Part of a small language model's weights: vocabulary 2048.
Each number is 500 + 25 x the weight over the matrix's rms, rounded and kept within 0 to 999. Layers, rows and columns count from 0. Numbers have three digits each.

# up: layer 5 MLP up, 640x160, rms 0.0847, rows 199-241, columns 0-159
# down: layer 5 MLP down (transposed), 640x160, rms 0.0711, rows 199-240, columns 0-159
up199:485489496515482484505491466474532514506510487495488487531504488478530519506495522510481521514506511484487509487509483490479499502486502473487492449489480492515490513561505464460484524500516512471506505534504479489471530479493496479512478527521467519509501499491490479522488463489501510516478508524476528504475481525507506469498488469496511486491483505459536515500487526496485522515522493525533466505491505482507469488514508490433514503503534508498481531507488521508521489509471523
down199:493428538477536482532510462476524510534492484501478489482518464460511486493511519498479492506478481494509518490512497468464510510491509485509507506482501517489492477538521484483479522487482552506510471503464497465499532484475488496529503526490497455460504471514498521520501487526479510528502504509504481497453497497528491523494507472490519502504507489466524511529478500504537508528504469557516497482475482499507475471515513492256503517495522515525481499502510500537490457507461490
up200:481465495466481549519499539535540535522503477530466490476495473493505526521526512473547557497490495491489479513477445471481503516485452502546472534560490529490500477504478472501460519486504459474452499502463491477493530467460491480498516510485531520467517525536482508515520508522520476504460505530480522549486465471492526510496503449469486505496484485515540478497498520440484500477491474500516487475512517517501505498508511514533472499537474463485476491496515517514469466472512491
down200:459484489505489518508515536494498500516479501501477518517465474501489501530537501497540493511503515491502494524491486501485507511512497514512479542554510505521475505458506513509511519531502454505497495501504509462535473519474494496467517502505523484473494497563446541435515530494524504505481491521493538490512498508489541521512479476504496512487506496558507516521499526470473451501510502478501516506513479508520493510514514541476458501525506482474481509521425496492499499526516494
up201:519444531554480492509482471527493520526529494464493550499565494508516513494519491469492466530525504470482512450512452491519523562506463508527483517441524513490513490535512476482475511518481527500477482506503512496524478481562554528498505492457533488488511504480553512476519503516495504528449475506461507516474508488525459497517487503488496504529480462500532487466502504542506519523489506503474492489466453505525484500493518497539504501508476526497485492472492499512503462511493531
down201:477482503486443457511512552488499522449485537516512519482504514531498548496495490501507501513516535504492491527513512523546522500505527497524512482474479486552471486499535478543493493530510518488530509491462534519513492487495506507499478511470464518519486479513483487528495550500540522478463515510497519462464489490476458476489514525488468510503488526465505505490484509510483540483493509471486480503527515483487555507489512548481484502505488469502472501489452509497505509534457503
up202:501489502494486491459515492453495539483481520464502485498521535508482534503503460476451492495496506480483475498511468478498541586472474482458487497512495504512539478507490505490498504529478511512522492487503487467486506482521539458500494505515498508480540472518498527518521531541481506506469502516467513509522523533483499454529526459501493474506523500510507497506503504535471492482497487517473449511506523505493520536460495518480501523522491482530512479499477479531481519497536514
down202:502488489533504495499543508510505503547507514495498476505495505470483497498499523500489474476478496501486531473480507533477484532538481488499497525504481484458502498558496483541494447525488479481475516505531499487483477493466518511481497493463470472500485507503497500497499457483485473442504524493531527502457529497509492477513501479519530501506477512464482490504506488473477508528523517492527514520511485476499504489505480490459518478499516533453513446496539481518511515468503478
up203:513477564512521541479518482503511494517469505512466474533457541452482518468531514544492521501551524495476510468484516491500523526516505481479462466541475485494580548484530520523480489468508431450443532469510489468501497442535512475475496516520515494509535479518524499496516487489496512502503496483474511492548472534528503504497536479495494502491492465479508505488484519494547520520458534490528491456480498485486505491520517525500485523503568501458496543518474498505497482497527590
down203:490507513496496518519489487491494494512514491482475479504496528490511509576500494496541521481508507533443520512490477509525519514505517474530555516505474480487508484531491501488497531509477468583490490487522532471517480506474457503450481487491485523494537475517483515467520538498490486515519422496502490523475513499534478473475520517466488482509491486504534517496524485487513467506489486463524514500494498454529514515513524511537480484490513517454474493496486512483492518473494549
up204:550496495461487496473476458518481539514522466510481444547475477518506491501501488540520448504521516493485483454452488469512491513477487498504465466484499470450505473522536524489488464525481475442494527479508491502506514521481486467504500528483528466499553536497519516495465472484464487538536492535504462478502491457477526498520503516521466507510479465490506515497496511476493506543498547500525505500461533509484517502470515514517496515515531478529526538492512562520521466470467502
down204:474504482471451512539479512489492524498503503485476531496513493561526507516460488477493499485488495500470462505517516478536499470456483499525511475477541506541460571516507483492498500529513490521544493497493510491512485488518504505452498506478468477502485478503525497478508512487514474465480483529512464535484477482500534520512485478513508460527465475510496491462515517536493499495471472519515517520506478503470513509508519515504439510519504507535505519508498525485549529492492496
up205:492502508473518485466478505520480569549485511489516555499551441453532485544504552511513522477462496508476531509497468531484499477498468512535515477528489494489526519510580449522508509509524490482493471487545519498494544536479489509471498517526511512497546512481503507531481459505515485469518461519468520531425527478480489459456513440523526449532515462455505544448454547499528508518520505548468496464506467460537488526516470521501493465481476524510532508460491525522534472512462518
down205:502487529490486471544496520543457498475520525503456528500533460433462461496549495482507501504520555522488554534463496501504525523551522494592493451525509459512528509522483500494497504536547543481530501487481485513488495490500464537518551492521462515510492532550486453541540489490494524476488513538486500481524469522486529491472525459509480521461475521528468527489511536518497511492528495542550521494530439475507483558514524510497520499513504478559513479514515464480496490504460503
up206:494493548499540482533459481460476514505514530506538486519520520496482472515526490498491502519531489494468498496532459493486512518520504528483491498485423495491465490475476496514485514502472482461481494509521486486514465516482550487514531509452510467504493497559515459508492516524503461505526519526505511509488511518505526461492482483520535476455506496502525484485529492505501496510498438521509513492472495487502508473485470497487537478530499508490491515487479501518522482470461542
down206:519515540500494483512500481477502495488509500469512481522480505480502509507523528483489527501512486488516477526511465516523492469512494486531521497514502505466498439497503546506525527470516475500486455507478504534509507502509503492506523509457478468500482449521482490511497469470521499476466487472482512476506521438450512477539516478493538488481536464464529514505471487509517541511515503519513540525511527497491547504503474489456492506488505511476507480499485469523547509482511524
up207:490497488505511484522499511516465469487509517505493482498483474467478505467494469478498530491521544508532543469489499474448513509512493482496502515474540500499500529533476462517486495485494516480491464499507496485483495487502526469487508495503472532482520477538492474504468548500483474517525518494455532501462505487505487520489541465550553503472468512507494531478495528479517491482499508524464480478484476525508483471512490517538514521523491477486531534505494516482512509521453501
down207:480545458508474476489491515482508476510511472516483451494523499491493514475525522484541532468519499513476489487532517508503461475508486495511515481494512511515455498520504516508518515499505456509508519483542466522513488495489508498511497519482546487474502517498496546514510485529524510492502497494507505509510491478468507514555474486469503492518488524483548553489529492513512477477507533487516479495486494502503458501505510530406524488506481506482483515503452531511500487524475471
up208:487460525517535486487527453521500519517463495474506506520538514445541465467490545495512519467471494477523500531493466477479558503514489488523512477495445508457485517499491511513521492477476518479507441465553482467513525476458549495460499500476504524467524456458521486511521474530524539505503536495443489478471480517516511516486541451468527475509512486448544508498491512530520503520520517508499502482505487498474480506499509525519547514455490481501487490530466476501489463526448492
down208:506512479525469456485510501567470468508490525510457510447532471486510488471509505452512485521515518498512469545459507483514507458535526484521568470506502484458555507541501502520539495478456501465469494484516517507500496492532490482509506502523476490481502465509486500508506458482467550459519503517444528523480531515476491555493503497487463530507480482486465500480508503488500491490510513510514515546550482495428531536452518524445504492498509456516551530508489452455488481508490527
up209:500482485495469504461496504478526517475492502510486521503467477502502483517548519530517534522500516494492491515512469492492513456526511475495511479512495539448471471510479514473503489463524516515468532510509501478466555479525492508506515516490504543484499512492492509536485503547495508480471521484509465471471520497517510545480494461492549486478507492493485517506511499470517503500510478515485497546477521487549494462456538476492541484548503519517492509456469463516508475469493505
down209:513507504501534520487491511525463509513515503488469475511505510499524509490547509519495497470509518508466543497515483557449478476523536521512478541472494529519487492482496550470508488488504495499465502501512469546520515507515481513501497492500518524516520518526484490469527548441525542464494518507522517508531541503517497539485488497551517499509522487522468517500521494506490522493520486473495491518461464510518502492455515503492487487524461519459517490481505507476503505502557463
up210:506457537504480478530502518456513477493495530531448468543521517494490514478469512442515521557492519519496498487560463515481556510421473508504465533501530499507475502512484453510503440507484565471493514535491508464500472502495497514537531497520484549523531461496497484543485491530460502494500504499510451521533506493489499511511508500495565477502432522504481488540464522441531506511489514534483526497479509524515484522457523474518500515493486480510494498490503487484507523473512507
down210:510497476495559492522478509496489501519476501501480489545490473504505461531454439509476539491432487529474514504491481484471479538489493489493469490490498496511502551483494503503469479544492505477496490540535472550493496474507511493510541507549480531501512544524500480528523533506497494515494499520496508525540507514465495488492501481527522519499426555467477489517508449457519461467483541481486489506467518501495503533500509461515468555470455493478502526520491517479458491475495492
up211:521467455523522498516424473474539523530473466515478445560486504505504495513484506472515499486493483507516468500488479464480496475519478476517514464497529502456552482543503476484471492540490459547541492490515473525514490491527494459505530505485538486493524528530532536485482475525532468470516503482506528484485521469484492456534532506502484473536482533521514471517494533481496527510522507522496488540509481507526502479533491484493474544526499487491525532515523498518496470518468520
down211:465529455509480507495494525508498493474523510488495469450465522532516520482453507451508463499486491516493490512497535423489527502498523500521483464482516486499537519488529491512515505507497491543506510529484497524507537534503482468463494474501540486507538490522486508470501519536526508473449513445512475505491491506459504517512526482493496503535480537504522527491479486466521499493531501482494525500502498523544516545494455534446438474528482494536510549497468484485516500511467466
up212:471512526459521497448514473479475530473528488474424510535482505513447513525484526512494499494486526465499482529502497487478542499527500503466490514519446506534515460513506506481489471530487528469530505510480434470454470441519516469540498487490489505480541507475498467510508488508491492517502516480504501484492480513460522525493514502512533449437468511535478553503469505510514499544497489506493478493490490483530519521525462452473514546490506535456460528540481501512532535512499538
down212:492526463488484507434490524510473474474483555488493541531507482485460503509442481516500487472500538430512465502495476504513493484561505493489524505490478502493508527511510517524534499479487524489524523513496499474528509510520486468523514490523523479470503506497515501525474494500476519497487507542484484463518505512504519513512528520535511486505523485452492508481501503482489486504498515510482489486563544458548507521513486463405491526520503523476469550521535479502485534524509500
up213:508498523441481504499502514495494520510497476529495488509541470516470516496519548537455498494458481488482463482479522518497507480504477495494519456532498518493501483497535494484520463467478495491467501489525457538514499484498535512561536504501504508442531464492535541500553477512503504490483499514492515532508500474517536495527511494516481473535483497472522507513455521492493580521534512503491501475495514482499467512542500509484492507557477455467479508476484540490513491509493467
down213:480512506505493515496525518494495481507498527561452502464516509522515491503519509484485532498543514514489503516490524488458507509482508500493499525475485465489485514487507507511514486503519463529516505477530529493540495516516494490496495515508473511495485482504493517497490473503481485501508493475495496478501459507502518508502491482524496512507478527512494554489517489523439511492515496508551538488557503510507530523493497494458475498456520496491508524512517502503506499514520501
up214:453490539503475509503494527489494503494513513515501509539566477451474493503539521495496512477494480446548498473488489489505511546501527500461473471520484495565476480472515500486473477470491507510523519469510475496469452465443481504533504511477474544492500482505564485516513479441451527496550506461517525467480479481517489536492477468493529534473494501487491489490446534508481539525495511530506471515471489486516483465508444555502497448503512467482496515493543543512470497517513515
down214:482536455514468556522511498496501494540466485497493464537488480460448451517561525456526505501516510512537465479477517537533511499455502496495529513496499525536471499469516508477525529519507531488511478485520445530482468464482507545464505522492491500521518490471501524489504517458500513526481482489503492551519475457482491518499510504492553562459470518465494497508504501511468472483514501512494492483511501469469515487471488519469473479490502489472476498488492518497480522488542518
up215:533489518541495525508500504432497479534518520483499531490481521505538506517495485483527479469545491462514495516523488502464501466475475491474499514437500505481502484519505452474533491487458569477535466526541475470492502443500533465473533504486510489536494516492536487531511543544500496452486500482470471490488508499537508492507510485506506490512488500519502485531492468471507522546535511505511503488503465507535573475480525500474544540507441489495507567471501523519514491503504520
down215:536526522496508474508524470487508494501465484523516483496481501496488555471505496484478522443508519484491466526499497479512496458496483541500515506528510507538490507493523498533527509490485514498508501490501522501521516524512515483515520485497476511536480512535479497506509515504485477538498499512492476486515487498466511498505498512501508528496471459458461528475525504484483518460509518498515518509519490523514553461516480519388520541489503518508499501506452500487504517497501500
up216:486504490475516511494522496500472477500530447507498504515489501471496498476494498558485495542488528500478540485475475479466460500509516479498519480465485492487467507516474531503497507481529555507519489501517489496500473478495507477495536512522465515522524512505466469537511500454477468532500545481508493494519484546524518530488508461500553499477451526484511475498496543462484540516517521505545505474513520494489466464517493471498561506503440502430458559511482504525471462494483572
down216:482510496504490502488508529538528468499516543501487486522515477516516495521494516484511510518503488467515546502502507502490524489487499493518527490510485533492505501490519454525492537491494512518503462492500531525490500474495518499477530502480495497511520533462505531511470513499514490505467515508510500444529514482485516520535492506526485537502461504486503500555478544480506519496491512488459497501540522460493503524517482525376553510466484517516520542525487524538482525499485505
up217:483424543532494506528481487507519542512515561471444479532457434496493471488477483525490520493499527487487468476521492500500472506502503512473473452509449547501550537515533491534462500476505508464459489474486474479528474466532536504499508532502530444511486471511455531536530524490494498498473513491488544504522541485521496481499482498500502506493466516513486527445517480462525524515547498524538490494526523487495507462485486503502505477496485511484468503522530489516494486483489472
down217:529476502516508531550520456467531507487558466478509525553449477447535435482495482536517497500491546466464483435476499536488497513459446499499497476508491573516530517526523509504486477511485514481483488469494498473492488504515505504484509545486529483513511475510484450521501488459511512507486533456510479500510483524489485523487516482445468430487486478499508515496504536505511535521527485488484467511510487534474476476503476447436511516512503504490507469498512463481488489491538500
up218:517461519473487489506451485479578480542514522490489477507495525486506474470536499432526528489441477497505529517513475474469476492518490520517498459467526456510518456545540478481517501494546502520481482505555484426532475493495497527504533495474474529465522517494534509494488473496531526458506564480517525454510522481472527483500510478523503506508498482458520486526491536479535484547485499516513484450489478509520502511514518477523526531499523480508531492461476529509483488448513490
down218:513519453496450518504478476568447496527455483496537502495454493499496478492489529480496489506502488512541517537500508476504494416510520503521451463499511450520508562479537547525535548536540476467482523512499510499508513516522505520487520497474543506476523513466532516455483507505522489467478505503515505482506494501486475465475522509508486483542477459458521493486503492491551538510493457500472503451503518506513495488523536487548517479482491493538517511471468495514473514508506454
up219:536482491504507507487524486514488502491489532536517519516534485494505476488473521528494521546483501465524511513454465478499515501508446498458487462447482487483496523545475525492469478527485536514523444477530525468478476466504506463537494537480519552481534515481514454523482519480529509484480484492454506492492526502498476485470515492511511492482433523468496499516511463525508510499507480518523518505486536509515503470533496464495532483498495528484546547517507496486513485544447527
down219:513519507467505495498478497492516521489494479514523470489476525498504510510458518494534505499509479497511524511463513538540470490495535498486466481506527530512529497560487496526503504467507503472482474500526481484533489515476506498476498508485468518508510533540533500503495503526545507517502507481476529510520482490520512490530523524512463506488474471490560530511522499513479497455482508479499480510478466522525469522506494487408481494496519530478512509518496505463503511519489459
up220:481475493502495545483475455460484519508531496447478465556531476518512486512502565494484456498505489484525473528507490501493518495504472487479509515514553552502511504520498531538510456517540500488510523476467496487479530509479508507484541503506520526507507456459496471516464563507484497451522471479453526503502477474542432529532522488491513475539505529518475508486495496481561511503482497525492489499524498471510455520457492467508516526476485515458499491525477547528497454495503531
down220:513446512529474486546517511515507453509505467464506469512520476534511496552515514478466529533493496534515494544493539490506511503504425499528531539498526552510547473507460512481530489461521488511474500458471482505467522491502502528518483486494519507527545486525477491511502491529483519481530493520473533490469501530522487498455539558487532479537464511577468503462497489503570580487501518505503497513482491569504518529497508494563515501526515457475522504480465488496503523501604550
up221:441495499488482532542463489476588454546468530497493446461492463471512513493497508561467491491508556481458509522482508480476499500507475486426475433499502511514499508494498491494476521509467503458482513502511502458442504447508546479478477510514527481484519474485472457498495470498481511529454509478509501471480513519513534467500527514504509468494484475483491537494531476470499505524474499508503494468483479443471509527534487497498551532525511465506515496516478526493552522476518506
down221:501457507491496499541528506474494458507499558540512500510483466522498467499505494554479441461504527474485565497445542475481525515541503474481514474481484493462505522513502478524480481489485530500472499466510511480480518493484497502523497488525529506536517491498509514485506496502483519523497512468508547492516487524506488477538509490540444467486506488516508484524521479468468429487508512482508515487476448460491501516504483509446540473479514487506512471502488535513529524475542425
up222:492474510472480508498482441494489502504513512481507506536494505486512541461526510495472455579524498516520539462490497515489478483509505506492476414512500487526477559512482483519462496497528483505495457513507480499485580499530533469538486501494501515488524504505521500481503499504460492491466529487509530543527511497487524513489540475488481459475519481498475530517529499497492531468540507544481463505455480499495513451494482492491509409484512530509495498469466486474478487458513495
down222:492494479485504498529459508504503503490467472476515519513453499490523489499503486534491530488483490482514479542509517513508481522524500506516522509518510522539492458470484497491494495496492489509502501482486475526489481501518514513522480512496508502467490483534472491476518500501500502501460495481446490499494457491506485482516528516489540465507504520517486531502512489491511467471480535517463455495476558520491553478512502483367532486503521459480458497513488449506491509497527484
up223:465492510506518514521480448492476560490504538511478514520547502503509492485523516515495526495514503493516511465504479486474582480498515494482494535489511528509498504498553533494477513516492540487590412491536485498475477482520478515529473470509539463503505507479502483496497505515471544487537451457493499453471495471510498492506486485480507487528465514503519467508456549510514526497498507501495491497488539478490495454519524513506532504503477537513452492524501491474504499477521551
down223:480523457480530446544517527461532507500505488510465437496473476489506506471525523500518509505530500530515521522525552536494464508530492497511475535470518537537500514559500486527552498484481525518477513474496481502513523492464504484512488513471488473510488509502509519546549486471475473517494524486501515542488475435445471510496505502473561477511455510511520564495501549523502484487489524515491557522497552499498480497449525534368506519522468500520482464478483504507464530510471491
up224:531471474509465494466506480510500548525498457503509491483490518508491505533544521487475577519530472476527482506517434495458461520496514497499486426483534483465500478521483503483506525514506519522523517483479513512426479486488527518516488513480480516474527537469458481532510498516516463518512531490447480442468513525549480496489485483537489511463525498481488432520516496516505495474528504509485479512493540523508539491474485506501495498508532502454518522544472556509512477510425513
down224:487487483514477523466511507514480492506503503490547463508456507532494489466517483480519490515505482501528512523497510499435432481510501484522461443483520469519523490530482552514509445484481499514523532449510512478534509516500429532470533464477522503485487504521530487514494471541529517511522462517510528528537493517542525460503489470529472468474494519512535476485507470487479476498506503458486506476518529522508513509505475504529469499519511482514506536530502462424515531502472599
up225:485503519522521515525447455512533507504477485483468466482511472463428559511515507474495533491462494494466486495468501458484469430512459462501517485476480514462534526531535523442478515502462508452508494527527495499504478509519495508475535483483497461515509440459516549523576485569492501509505509501539511538498504492467488482474495507453528520516485515463523476513489498470532522551484500515502491473506478468505494500508496496485500530493474499464468523509491541552508499476487494
down225:508488442519522477502486462556472481491478495480489530463511504526552523491497503518488500519492541517501514465539544472498562510517455479452485470509497490475524524517535532495525504494518521499461516547499505501530489501537531439482508497481511527500526472473520514512506481502476471484520488458461515516480496445534537490493512536526483514524493518485513487514489483486493538477492477490559504482504474519513475479520487508355446482522501532463486511482513482472494495491467451
up226:513473520482508489512518497487511508532481508520499476527474437455487535504471506496513508515456525509509457509491462526508506456498463506490494523463477514525496508500524505518520493508450527475508435512524517493487537517553546481490458498487494496531503514507505517514509506532457511460503516476511490490492509521504497527477504502514513512526536507477519497505477491507481534483519472531460484503530530531503460505503539487483511509470449504541461491504478497517533491510502478
down226:502503519495532488466511543466520492512509499491508520490487485473516511495484506505520481467523471503542496495473448524478486517497496471508495458492543509486496509473486520507514435483474508482496480507538530520510496505493486464506498506523494484474496506518500512496551488529469510508476481519443519501466539545511495482515508504519529495481481503511461474511537488537506484460508470469489557480545504541511512497484528504506494493525497473511545490522507506488493518489462493
up227:478481508482502537518514438491542504508524483524508496545519486489511498521517478503485512491472530506497535491520490480446503471496491513512507497507545517494493486495539543526496506506580521496495489511468518495457512514512533472514470526503494499507500451506472415521502489466476507484527516445497498510461512495498537550505531497485506465484525496514555519525511485523500515536480487496495503461492496494560520476487470448510513488508514549494474509512505491508541490463492525
down227:500529475486464514502545493519496499484492490476533507509490504510489500525521513499477502511509526515472497501479468514496485503511513533477538488509510489480523503492515501470504532540518487521500528484521535480488476523495495450518465566495496467474516518527488518500502525490513499513534530466491443513519484527513481573496570450503518523484456493496502518519500509476470543521488524475489512556493488491539525493465470453456482512495503507500527501487472503470553484472506502
up228:504470476530510499498518520472514506533490500471512479503500535474446485525489486502529528538523521466500518464495519476482495454491542501461504471524467481469518538488469518485500488526493526542516527539495488493475491521484480501558546536519491473501558439464533521513491546481476454494499544495497512519509543513509525469469508472478475523467504495513504555518484516426524504494479534515490481470523520439505502502502459481462517488571491522462470546475481538518476490517486491
down228:521494478505499497487500543479463464519515506510512512535511546506539494492504501470548500513510491516492484488523536461505509541523483464513516487490520521481495517478529468537545496485529489512512482544504549514504514504555482496515492495516467547501482490465493527534520478520486507476531509537506465520490491519500489491530521506513527530558523507493517479488496508558482518487518509511451496516581493495515508492510499483477508507518492492510472482511528501517516519509478516
up229:511497554515514522493515488447467501545527492487476508506527466471459494514490488466425506463531513502512482462524502564491508509460476475534495470484515535495523497516504534493447513490533489451445484525515479494481501523506466495559503514495505494471507502513469460530480480491457495514483509502531552514491489491515493462502509503485517540456482536468481463497460548510487498537537506506503459499486492513545494518530458473504580467511481481485443505490510508466473504467511511
down229:539504519517521491469498458464492492489512472505472525501501473522481475486462503458485537525518521467500497530518507553446512544455507506521512487458466503501530517468511521476468511502504503502461502504483541539505511490491512474508472526506527479489476508495447504467519510520491484479475494498516528553499478498512468527496446513524518513473478534477476475534467491473442534531517514502526500459492498500524500523517470477426497506480460529507502522529470449493463448499486547
up230:483501497468503518520493509530533454524475503513516498520505430463503504497485547527494535487449533493515514481519508546511489487503484498524541481477539525464492473515510492507476515516462490488518501561513464466529482503533487458500531533502509479528525523474567497559494471496493500558510489483510484533489527508519488487515479498496512468501453515503496463499482535519511504540530501527500477513512499482490501523530484499489544472485468508505460493522498570506522531501489506
down230:534473516517469475525505485489467500518490492542496531488485541528470484467510469488499463491501534506511555467538498475532553518500540522499410476455467458477531553485501554539534513470482544546522489499481583507519500519500467464499511528488493475437476470559474472500534501467508561466485477484466503479503496483491504522514523525496518491455507472477494518504500477480499515439493503532518480523516490503481531493505500501516512509531490497489509505457546460521474512481522506
up231:467481479504492531480476496476489498491507513519467527544513499514426481471491536504492464496458504461506475473462544500484513518492539512509496512479504476509485503529539474507490511471539506511502481546477489497490506466517494474521490500511557527525528497510518488502483496474513482485473451553478536451463577528494490458483520473481503471525514524476476541479449578528549505504514517512493498459507543469505498461522483496482477504518489545489499488502473493502525512540476497
down231:494483484514502512443553466522510520476472460466529511478521536461489494515481521485512534494482513496514505517523479487565507501539532488489504503520530513481526506513544496516520506511500524465462475503494489496503494502529498509510488489558532516496493509504487480497508480539509511494477498480490496543513479502470532488486540505502505533488464518523541499465494512485493529495504472494485466498458528492483501490486484517448475495502529491535473526492497474470478522489480530
up232:487476516502479517523498485457474508512505476487497526506499491520511482539515503503472475526544507500552558518521515492493470520513464486479516526468475493523478530534482523511437464493510528493497475533496509478514550529478545474474488526490475516513512496498513461488499545494503500470529494483457510494487454498497500507450484491482544478556481500490462535547512501464442506544512513510484469465509520487497518505490496529484504472495452507494522506499507485498491493520510518
down232:505534496488524507484522539494521494500483511488464502544464528507574521502470470498488496498475449496494504505505464462534468493540496460475535537475451460492507474471492534486488534469535495468540485496518491521508499493474545513511516507511518492517473538502529532499496492494522509477511472510491507528515531497484481511476436523512508483519476506489502508498536517483485519464512507484491536510488506550472524456515532506502513497525471435513529479452506480466441487521545473
up233:473506494491521540527483488489502497513511492522495495497452516471471519526454510494473512513492499483479503495514496495483509540482507482460500480459506530479491493512519521474468466504502510473508538555547501493500510495505450479491549491470524461482506494483502537547521508460483476524539506524499522531519480495528504528552483472517482451444536482505502546522511515496529545555495478503503501528458492475494522532468494465480501537492498460514483519491517466509526504491522481
down233:500497505496500552489500489510506480518481492520531499461501520509487511496525501495474507507528488502460477506477515509531543525498520479487492528494446451504495516485515458536473498494477465500493451506542530497523482504519494526511542473489499491467496525481528506512480496506541473504478453520518534526531520508480533509527502505508477470485532522489504503514541503516518518529484451515479494525482455492493514527432500470470522528481479490532469491503491518514553491521519516
up234:514510536486510538517498512507461522533526454456467501556545532495490546461466496519489489487488480507477491482522465518478547520439514484466484508433472517486495508520497461479492493475529509510514519490482491479480546485516503534499514561472537514524536453493493501508522526477506509522509535527495516516497534492499493495485500468498510513492513437510538510542458553510505514476587463528490489509489520501454520524521540513496509500505519472463425506476502518542525490499496500
down234:503534521477503529508513461499526518513525523466466478556529478495501475504475485468494479495507509513486477466509500500485532552499496452493516471497492502557510485564544496481515513483477482520498536474442516476466555468489490573508471501517458457481490472503454517531456497519494514521500503499499526496510533509533491500542481513481476464500518502512498482534479535501483473502548521533496511510486501459490493547479513504401476479461503487546503507479528506552493493534498459
up235:480500506502467514519545495493540534512521496472493539538495534501512554529502529523517524511505499465504473528491489492490499514500533494502477472520528485454516466522513523459493472501460541502480537518511473491507510487480473477516509507448513523494511514494530473521473487504526506497503531482545537517488500539542470482455484490456491498515503483502544505498440495504500490510536500529447497495477421486491511520500555484507513497551521532524487504493508533469517507477466466
down235:469500491450505494502535488496481469518466494485485502540536474462485524474494532502503484538496516522480490568519496471490450488519526509532463491518479491467510525454478501516515551533466524517476518510516505480501524501505480490480517486514503504532498492459528509482489514500511532463463512503519523536537508492511512482499469540501489525514484515512518508501456560472490524488507476477504476493521497486473533523512503489489521488514485482512493515486516507471498552470494516
up236:473472504526532522449435492516456537478480467492482481490530498468497508521504535450514498490469548493536527543433452466475471455503524513505500532433495499480525534559508506499472451499474509486491491511501477509471507520502533513460493538478498485508512497516499531506523488502505489547480448459454507517504477461458481503488483475496506472488531532448496489513487477505489506498523503534511490510519494473475504465565492479480489494530487548499505495470487508527553495532506503
down236:484530521500533490515485497478455487468528480524521519502528497482482472483498503471515550554496495530514525531509511480513475484518458515529509507453509528483580505529523460537496473490463525467469507488503510521504489516521478492485486518525485513511494523507475476532482506502498504497509495525459503484502466463491489510492511468480481496479477543505442499509470538494499498497503520551507524529553514505463487497520445524434515506496502517517485467525479504502512536520536501
up237:448473527485506478478499490444482544491534504537450469501493497553510499478459503510486535504455488432473517548519492471493466519516488483511501481487479486497549521500503519472518543480531497489484479505535504450493492530501503469478510494437472518491518497499522484490515518471513504489494506546513539458487519492567527522534502468505527452456501456505530529508503498487513510541483524498514510450459472479495526474508529503502560478554536536496485503481512522516464495495496519
down237:505498489514481522477514461503482525495464485500472491482489499564518468477517488486482507519533503461447524510508483498497445512512475523508483500540408509479554483477531488464506526491523568490491511479450476473486573488509494462530479510520512528494502511499537524467477500525452472481484552503513484516504491474483508513524530477487532479493512461507508497514484488482498513543490509497535525455454479544461503469517508475378519508491469454515507485502520528535485511510522477
up238:467468461523528495480520512484483549502493484465493483529508519496456512500516490487457500478466537493501506478539471518525548488494492509446505466474546495507513485465486508514489500485494484499495485544501513476474520471532483517460476494480493501530524521517526519518501465515453509503515489487488513481482466505493520425508530493451521488548528521457524514539467517472520483463507524525490444478503509496518515502500458547507491505515541526523469496497513519484512505548519521
down238:518544514535513520501521498542488516531490507482480472471490512477498493477530526470486519521484520493513479474538497492550491515505504483516532491465468475485475463466484470474505493478463477521450512456505537463480499524489514495513492489489550488483532549522508491491510461509479497525493507524488509495472534465503509494519524537498505504497490488493452507522526483507522519493489487518501529489513533498491507490482463499423483508470507472489501475509491467497519502476495549
up239:480478488488483510525469481547542540524512460516492522461491536538516538457497457554491489582521511477501534504535528493503494464468437514493473509507486500514467496507524509497498477526520446465513476514491488522483507502533498475515504489482501483496501532498488513518488513534520502528507504495516462493476477461530497496494522492461517514508516485480490542516474541522512513462496510501463486526445467488544495493518488481496497474532472538477495497464494525524542494487493557
down239:506506503464561517528427496529513499535457479504470521497490503534494473474471433478524468519505514505532472518512563521499520484518471482483499515484471485491474483481538532505503489480483524465511492492522477504489492510490472497510496461527510503491474520505521545482519506513489484490492512465468512496521509503515506509463494506466537498486503503497454519518501455493508474480476474466458478518445514488492497507530525507391467476467517474480463516526511481498480537497496495
up240:457492569476517480518528495541511528472493477490461498543495533474475471519500511512485488487411490493504455516454474500489542547527487510494499486489483509510456532552489486490504544531496480487508516484487493489475472499470489504499562496480485528511522494540471468516506490533501494486481476472546503478509522453477488488496471476504524493507489521459521525538510516535513532481480481503526500510472498463516507455521481431505504523540506494461509519495516528500453494514514474
down240:507488512496512508494537511518520495488449497488537451518486528512492531507485467477502493564510536521505438544536481453512503500513543503543494485521484479499454538516478500519517497525526505427516475504485501478521470527481479521479521539534523490496507482498525511496506500499502559531500501526536502483496508551512496500489520496529482496492477498487483496493498506536494478487505498487453457496510479470548537555474474486527444496554500476476483504476511493465482489491503515
up241:473501531507524491471491491485499486480479444475499460505513531498492515480509521481502524518550520527491504492507445470470488495505482470488514480487527500478532471522478543509484482504486487476460459465495447503506488502495492468476482509514541471531532502469505492494509464482485487534470513551505487518512514453503461499525525494516510496552474509496480465496500504482515513537505504490505480435501520486482482497500458486507531508531495526538496516497505548537456500492494511